{
  "n_kv_head": 2,
  "norm_eps": 1e-05,
  "beta2": 0.95,
  "grad_clip": 2.0,
  "final_lr_fraction": 0.0,
  "seq_len": 1024
}
Each number is 50 + 12 x the weight over its row's rms, rounded and kept within 0 to 99. Layers, rows and columns count from 0. The size before them is the row's rms in percent of the matrix's.

# v: layer 4 attention value, 128x160, rms 0.131, rows 98-117, columns 0-79
# o: layer 4 attention output (transposed), 128x160, rms 0.121, rows 98-117, columns 0-79
v98 107:69 54 40 51 42 48 35 51 53 38 48 51 52 57 52 59 50 73 50 55 43 48 62 39 49 48 49 49 41 28 45 53 29 54 29 48 63 51 54 33 79 51 80 52 61 34 51 48 60 75 45 52 53 56 45 35 50 44 67 44 43 53 27 56 50 51 48 55 56 40 67 27 50 37 45 65 57 47 30 35
o98 109:41 31 67 48 44 65 56 33 50 46 55 48 46 50 49 60 37 50 48 63 58 36 33 62 42 62 61 28 45 39 34 61 67 47 52 38 50 49 51 37 29 44 38 52 55 57 43 48 38 53 37 61 45 41 63 63 40 56 59 45 44 50 34 40 58 56 66 32 43 61 37 52 51 50 65 49 46 56 65 51
v99 106:65 27 55 43 67 27 74 59 74 53 33 38 44 50 53 33 50 44 44 41 65 29 46 20 32 59 45 46 63 59 76 37 59 59 52 79 80 30 54 70 31 48 37 36 35 51 48 33 47 42 60 46 43 43 51 45 50 60 64 55 42 51 46 42 47 47 36 55 47 61 44 51 51 60 45 37 53 48 49 37
o99 103:50 56 41 69 57 52 41 42 26 36 54 47 52 60 34 50 66 36 46 35 32 55 58 46 58 38 43 27 37 43 38 43 41 51 66 39 61 42 64 36 57 46 63 45 51 58 54 40 38 67 51 30 55 46 41 48 57 57 42 59 54 48 71 39 64 70 53 58 57 64 40 55 50 27 56 53 67 54 45 44
v100 099:58 40 42 51 35 58 51 45 55 41 54 27 66 50 59 41 51 58 53 43 58 36 45 35 53 58 49 43 73 51 51 51 45 50 50 82 67 74 55 42 29 47 67 47 38 49 56 55 44 42 50 66 54 52 33 60 46 38 57 47 62 55 51 75 48 52 63 55 33 64 43 49 51 47 73 22 53 73 54 36
o100 099:52 56 63 39 62 30 34 34 24 55 55 54 52 50 37 48 57 53 53 69 51 62 42 71 61 31 36 43 34 54 47 52 40 49 57 44 43 56 36 55 60 44 39 40 53 63 46 31 47 72 40 48 33 46 38 50 46 38 60 32 55 37 61 34 63 57 34 31 69 61 52 75 81 45 47 39 43 36 56 63
v101 103:63 59 52 50 51 62 53 14 43 66 49 44 39 51 47 37 47 67 50 28 69 87 55 42 57 44 51 52 36 55 67 38 60 61 50 45 20 47 46 51 67 43 57 66 49 58 49 09 51 54 48 62 46 44 54 39 49 81 43 41 62 45 49 52 55 50 47 67 40 31 25 34 50 51 59 39 51 80 57 47
o101 102:46 36 29 50 43 70 31 64 28 47 44 41 53 53 58 57 30 40 40 52 37 34 48 56 35 56 13 41 71 47 44 54 41 35 58 49 55 47 67 44 60 23 51 47 43 57 39 92 58 54 44 38 49 62 37 63 42 46 64 50 41 47 47 31 14 56 30 52 33 53 69 61 50 49 41 40 43 22 58 51
v102 097:57 47 51 49 42 72 36 00 56 50 49 22 50 42 53 53 53 56 44 57 62 60 65 39 72 34 49 47 55 72 44 55 64 45 45 52 36 43 39 57 55 49 54 46 42 55 50 37 53 39 45 47 79 54 47 44 50 42 43 42 75 54 64 62 58 50 79 55 61 49 39 73 55 46 53 43 55 62 56 74
o102 106:57 40 39 51 66 38 43 68 38 49 39 49 39 46 35 47 00 52 62 42 59 53 36 53 26 77 44 52 42 55 46 67 60 51 60 51 29 41 58 57 45 75 46 50 52 41 44 67 27 52 59 40 32 61 49 51 50 47 62 58 53 36 39 35 30 43 43 59 52 34 68 63 52 54 49 58 51 44 54 39
v103 097:54 76 51 46 49 65 38 41 37 53 48 56 37 33 31 35 52 53 47 52 41 61 38 53 53 42 48 53 43 32 51 61 12 47 53 43 34 18 58 51 31 45 48 50 34 50 58 56 42 65 25 29 63 44 57 59 52 48 59 53 52 45 42 46 46 48 60 42 51 42 35 71 49 53 34 62 48 54 42 47
o103 103:51 30 41 61 51 66 61 51 57 62 54 60 62 73 49 25 31 42 65 42 52 51 48 47 61 73 41 77 71 48 64 46 59 44 62 53 45 74 48 50 69 66 54 36 47 42 46 52 55 57 65 54 62 62 52 35 36 34 49 53 50 55 50 61 31 43 32 55 60 55 51 49 55 63 60 55 70 56 44 62
v104 097:39 47 41 52 56 47 20 45 56 45 33 44 53 40 39 37 47 45 45 50 51 51 48 43 51 47 53 50 23 65 50 35 48 50 73 33 54 54 28 62 46 51 58 39 10 52 59 37 54 42 61 76 68 50 53 57 53 71 32 49 65 52 41 53 49 52 46 78 43 41 21 33 52 62 37 79 51 44 40 63
o104 098:60 51 58 47 43 54 45 47 51 42 46 31 40 64 64 44 23 55 43 47 47 61 68 34 33 44 36 59 48 43 66 41 62 37 59 68 43 42 62 32 32 37 61 59 63 34 44 56 56 45 55 49 20 40 41 25 24 53 51 66 51 52 37 26 43 33 47 47 52 41 55 46 38 29 46 36 41 34 58 39
v105 089:65 44 52 42 63 80 61 58 61 59 53 48 72 46 47 47 48 36 42 47 48 52 35 21 45 40 43 46 75 76 86 39 54 66 46 64 42 37 50 57 46 54 44 31 36 49 55 44 40 39 73 27 37 48 46 40 51 62 62 49 22 45 57 36 49 44 62 49 35 41 63 47 50 45 30 61 53 51 44 63
o105 094:63 32 48 55 55 36 41 42 22 58 68 43 45 62 49 58 68 45 62 32 65 50 43 60 47 71 54 65 57 35 15 43 55 32 74 54 51 54 40 44 60 59 50 61 46 38 47 31 69 50 59 60 70 52 50 51 44 59 51 40 75 49 39 38 49 65 53 54 64 57 55 49 45 62 48 53 49 39 48 57
v106 102:50 52 35 53 32 70 40 68 28 33 56 74 36 58 61 39 53 46 45 76 76 49 46 69 28 48 52 50 45 57 37 43 30 41 41 61 57 63 51 49 41 48 67 52 46 61 50 46 50 56 49 55 49 34 40 67 52 43 36 67 52 48 50 73 49 51 58 64 60 54 46 58 45 41 43 37 53 52 46 66
o106 104:48 68 65 39 46 52 50 20 45 50 72 29 51 28 41 46 42 39 52 54 41 47 48 39 66 59 59 59 53 24 41 50 57 66 65 52 60 61 50 40 69 67 69 62 52 35 57 78 40 56 56 51 41 64 53 42 12 57 36 40 42 37 50 53 47 60 30 41 38 54 54 32 56 73 53 53 46 28 72 52
v107 112:49 61 65 46 62 59 66 58 55 51 58 49 36 33 54 75 49 40 44 54 46 35 48 41 57 44 49 42 53 26 40 40 43 65 58 39 73 45 46 46 23 42 37 42 53 25 51 38 45 37 57 19 38 45 57 44 53 43 63 46 44 58 48 46 50 51 55 73 34 57 47 45 50 54 50 11 45 46 42 62
o107 113:57 35 47 44 53 52 27 53 54 44 50 48 66 44 43 21 57 24 37 48 67 49 45 71 59 82 47 26 50 61 51 63 51 39 57 55 68 63 47 53 68 47 47 49 48 60 39 53 27 64 47 48 49 50 48 67 35 56 52 43 44 45 37 76 55 57 57 69 60 55 56 66 56 43 56 58 74 56 45 58
v108 091:37 86 47 55 45 51 69 71 56 33 36 42 44 55 44 29 49 33 63 56 45 40 55 54 44 63 52 50 45 33 54 44 57 40 60 65 58 32 40 56 67 52 48 28 51 43 51 70 48 52 50 47 59 43 49 61 47 30 37 41 55 51 37 58 51 50 55 37 59 37 63 56 47 56 32 63 41 49 52 24
o108 097:62 38 49 56 42 33 37 28 63 52 54 60 40 60 71 48 56 68 53 63 36 58 47 32 72 71 58 78 50 50 64 67 46 44 53 69 48 74 59 59 57 51 33 60 43 51 54 46 50 54 52 58 58 37 54 27 48 44 39 52 39 47 67 50 63 56 47 39 51 63 38 50 59 53 61 54 75 53 56 65
v109 108:58 39 41 53 52 66 38 60 53 53 63 56 46 57 60 54 53 44 51 68 46 56 40 62 53 53 52 46 74 72 68 59 53 47 46 47 61 43 62 47 49 44 53 67 52 47 47 37 59 53 62 65 49 57 49 45 45 28 76 45 25 58 46 70 47 55 32 64 40 67 74 42 50 44 52 36 55 63 40 56
o109 114:39 40 66 27 55 40 48 45 34 51 46 46 51 38 37 63 56 52 34 43 42 47 55 44 41 33 99 49 45 29 25 35 54 59 55 40 51 41 60 36 57 56 53 43 43 58 46 35 36 58 41 53 34 39 44 62 47 60 45 52 43 46 55 41 40 41 73 52 50 35 54 49 49 41 41 53 53 44 61 56
v110 107:31 70 43 46 65 56 41 74 39 50 65 52 44 37 46 38 51 50 46 70 51 54 45 54 62 66 51 48 47 43 69 67 58 61 58 37 29 75 64 52 30 49 44 54 41 56 51 48 39 62 51 64 52 57 29 38 47 42 57 56 31 66 50 36 43 57 35 61 44 35 56 74 56 48 57 69 58 76 38 31
o110 106:43 72 51 60 30 61 40 39 51 49 32 54 49 50 58 59 55 51 47 50 45 36 51 41 41 29 53 57 43 47 54 56 66 62 69 44 37 57 28 57 48 67 33 41 58 55 21 52 44 52 30 52 42 50 43 42 37 45 37 39 74 39 40 68 25 33 58 58 75 81 50 36 34 42 43 58 49 43 60 63
v111 107:62 59 47 50 63 59 29 53 45 49 26 40 63 34 46 71 47 40 58 38 74 47 42 33 48 49 52 44 80 53 50 26 44 47 55 54 53 23 39 55 49 47 48 41 40 43 56 58 47 46 59 61 43 63 38 56 59 50 84 40 40 63 40 38 40 51 59 64 29 64 56 66 52 43 37 55 72 76 42 55
o111 111:39 45 67 44 53 55 55 51 45 51 54 66 39 40 58 69 60 36 59 52 33 51 40 62 47 46 19 70 40 40 59 60 76 62 56 57 57 56 42 30 49 68 51 54 63 57 52 34 51 74 36 57 49 24 60 37 32 51 42 75 56 60 55 40 59 56 44 45 69 41 55 65 64 46 52 38 37 58 53 56
v112 094:25 36 57 51 72 42 50 73 73 59 50 61 51 44 28 46 48 50 47 30 41 52 46 51 44 58 53 45 24 66 55 54 66 20 38 63 39 51 32 47 55 55 28 45 27 53 56 39 44 49 41 53 42 60 45 45 47 53 62 77 24 59 78 64 57 50 38 43 41 51 48 57 43 55 53 44 36 50 52 58
o112 096:58 61 42 49 37 47 34 39 49 48 40 50 43 61 75 44 38 65 36 57 32 54 77 64 42 59 44 77 49 63 73 38 57 61 56 47 49 43 51 74 43 37 50 39 61 36 16 72 68 42 38 52 62 20 27 61 46 50 40 56 71 47 66 28 53 50 57 60 55 54 39 46 37 54 56 48 48 64 26 45
v113 096:41 60 45 41 62 60 64 58 44 57 60 50 54 53 49 17 51 41 55 72 47 45 57 34 49 48 46 54 43 27 38 55 65 75 60 41 51 33 69 77 46 47 52 46 59 52 50 49 48 52 40 40 45 44 83 39 48 67 48 45 66 44 22 28 48 51 34 63 50 65 52 50 52 55 52 67 49 59 59 68
o113 097:63 23 62 75 28 46 49 50 54 41 51 58 57 44 52 50 49 44 36 37 48 54 49 63 43 54 62 44 35 67 59 31 41 45 58 45 57 58 56 52 61 37 44 41 52 51 50 32 38 53 64 57 46 56 45 29 57 42 49 42 36 49 40 79 54 58 66 62 50 65 48 54 42 36 48 39 60 40 73 42
v114 114:66 60 52 53 70 44 32 39 53 52 50 53 56 38 35 47 47 52 58 73 69 41 44 74 49 59 49 47 24 35 65 55 70 42 54 60 47 66 43 53 69 54 37 49 39 57 59 28 53 64 52 46 65 60 60 58 52 45 25 54 53 49 64 46 54 50 50 78 28 41 51 44 44 51 24 65 43 48 62 46
o114 106:31 65 42 55 45 31 63 78 52 45 55 29 26 64 59 65 29 69 37 42 57 36 66 37 58 56 67 72 78 55 63 53 36 50 68 57 56 32 74 73 54 35 39 52 64 53 39 54 56 35 61 51 49 39 43 27 36 46 59 52 57 40 42 52 40 53 48 40 55 50 37 53 47 46 61 57 42 68 39 47
v115 100:36 47 53 47 55 53 54 55 46 40 46 36 35 53 57 32 47 54 66 75 25 73 43 47 58 50 50 46 66 65 57 57 18 54 52 59 25 42 52 51 44 48 62 19 53 58 56 64 47 25 72 52 64 51 30 60 47 69 56 32 50 62 43 52 55 51 43 57 58 32 39 57 44 50 50 60 57 63 62 65
o115 098:71 54 59 58 64 45 64 56 40 40 36 43 72 53 46 71 38 41 59 53 55 36 43 49 49 34 50 48 37 39 36 52 71 32 55 64 46 55 32 56 57 80 65 62 57 47 41 39 69 58 59 51 72 49 71 35 27 38 38 37 44 30 67 52 49 24 61 40 43 37 57 71 60 38 35 56 49 63 48 34
v116 106:68 49 40 41 58 72 25 39 38 47 17 31 52 60 59 56 49 50 45 49 55 62 45 39 38 57 51 49 66 57 65 29 60 41 55 59 62 42 67 51 60 48 60 42 34 61 53 58 47 51 59 54 54 55 50 55 51 73 10 39 46 67 15 57 49 54 55 63 49 50 43 48 57 38 67 44 55 48 50 65
o116 113:34 23 62 55 48 34 46 54 44 55 60 61 54 47 25 77 47 30 37 61 34 53 59 52 43 41 32 19 47 34 45 54 49 45 79 52 55 39 36 49 38 47 70 48 48 51 53 30 73 60 42 58 36 45 49 21 37 46 59 55 50 53 51 33 57 39 43 38 54 42 55 54 51 62 38 30 31 41 53 39
v117 096:36 51 45 51 53 34 18 59 58 48 33 53 57 54 40 30 48 39 50 28 58 52 24 56 45 48 47 51 50 30 61 59 44 38 69 50 35 11 64 61 71 52 76 47 44 60 55 62 50 86 56 45 32 49 42 46 50 42 68 64 51 56 76 32 48 47 44 63 44 56 74 53 48 45 20 37 50 42 56 55
o117 087:48 45 55 64 64 60 59 45 63 43 43 70 43 34 66 49 39 51 51 57 48 47 39 56 75 45 67 68 65 50 40 29 52 66 47 45 68 55 36 43 50 26 39 34 45 34 55 33 82 49 44 48 51 24 51 50 69 62 47 45 42 43 41 36 55 57 41 60 65 47 59 56 51 63 59 71 49 70 65 71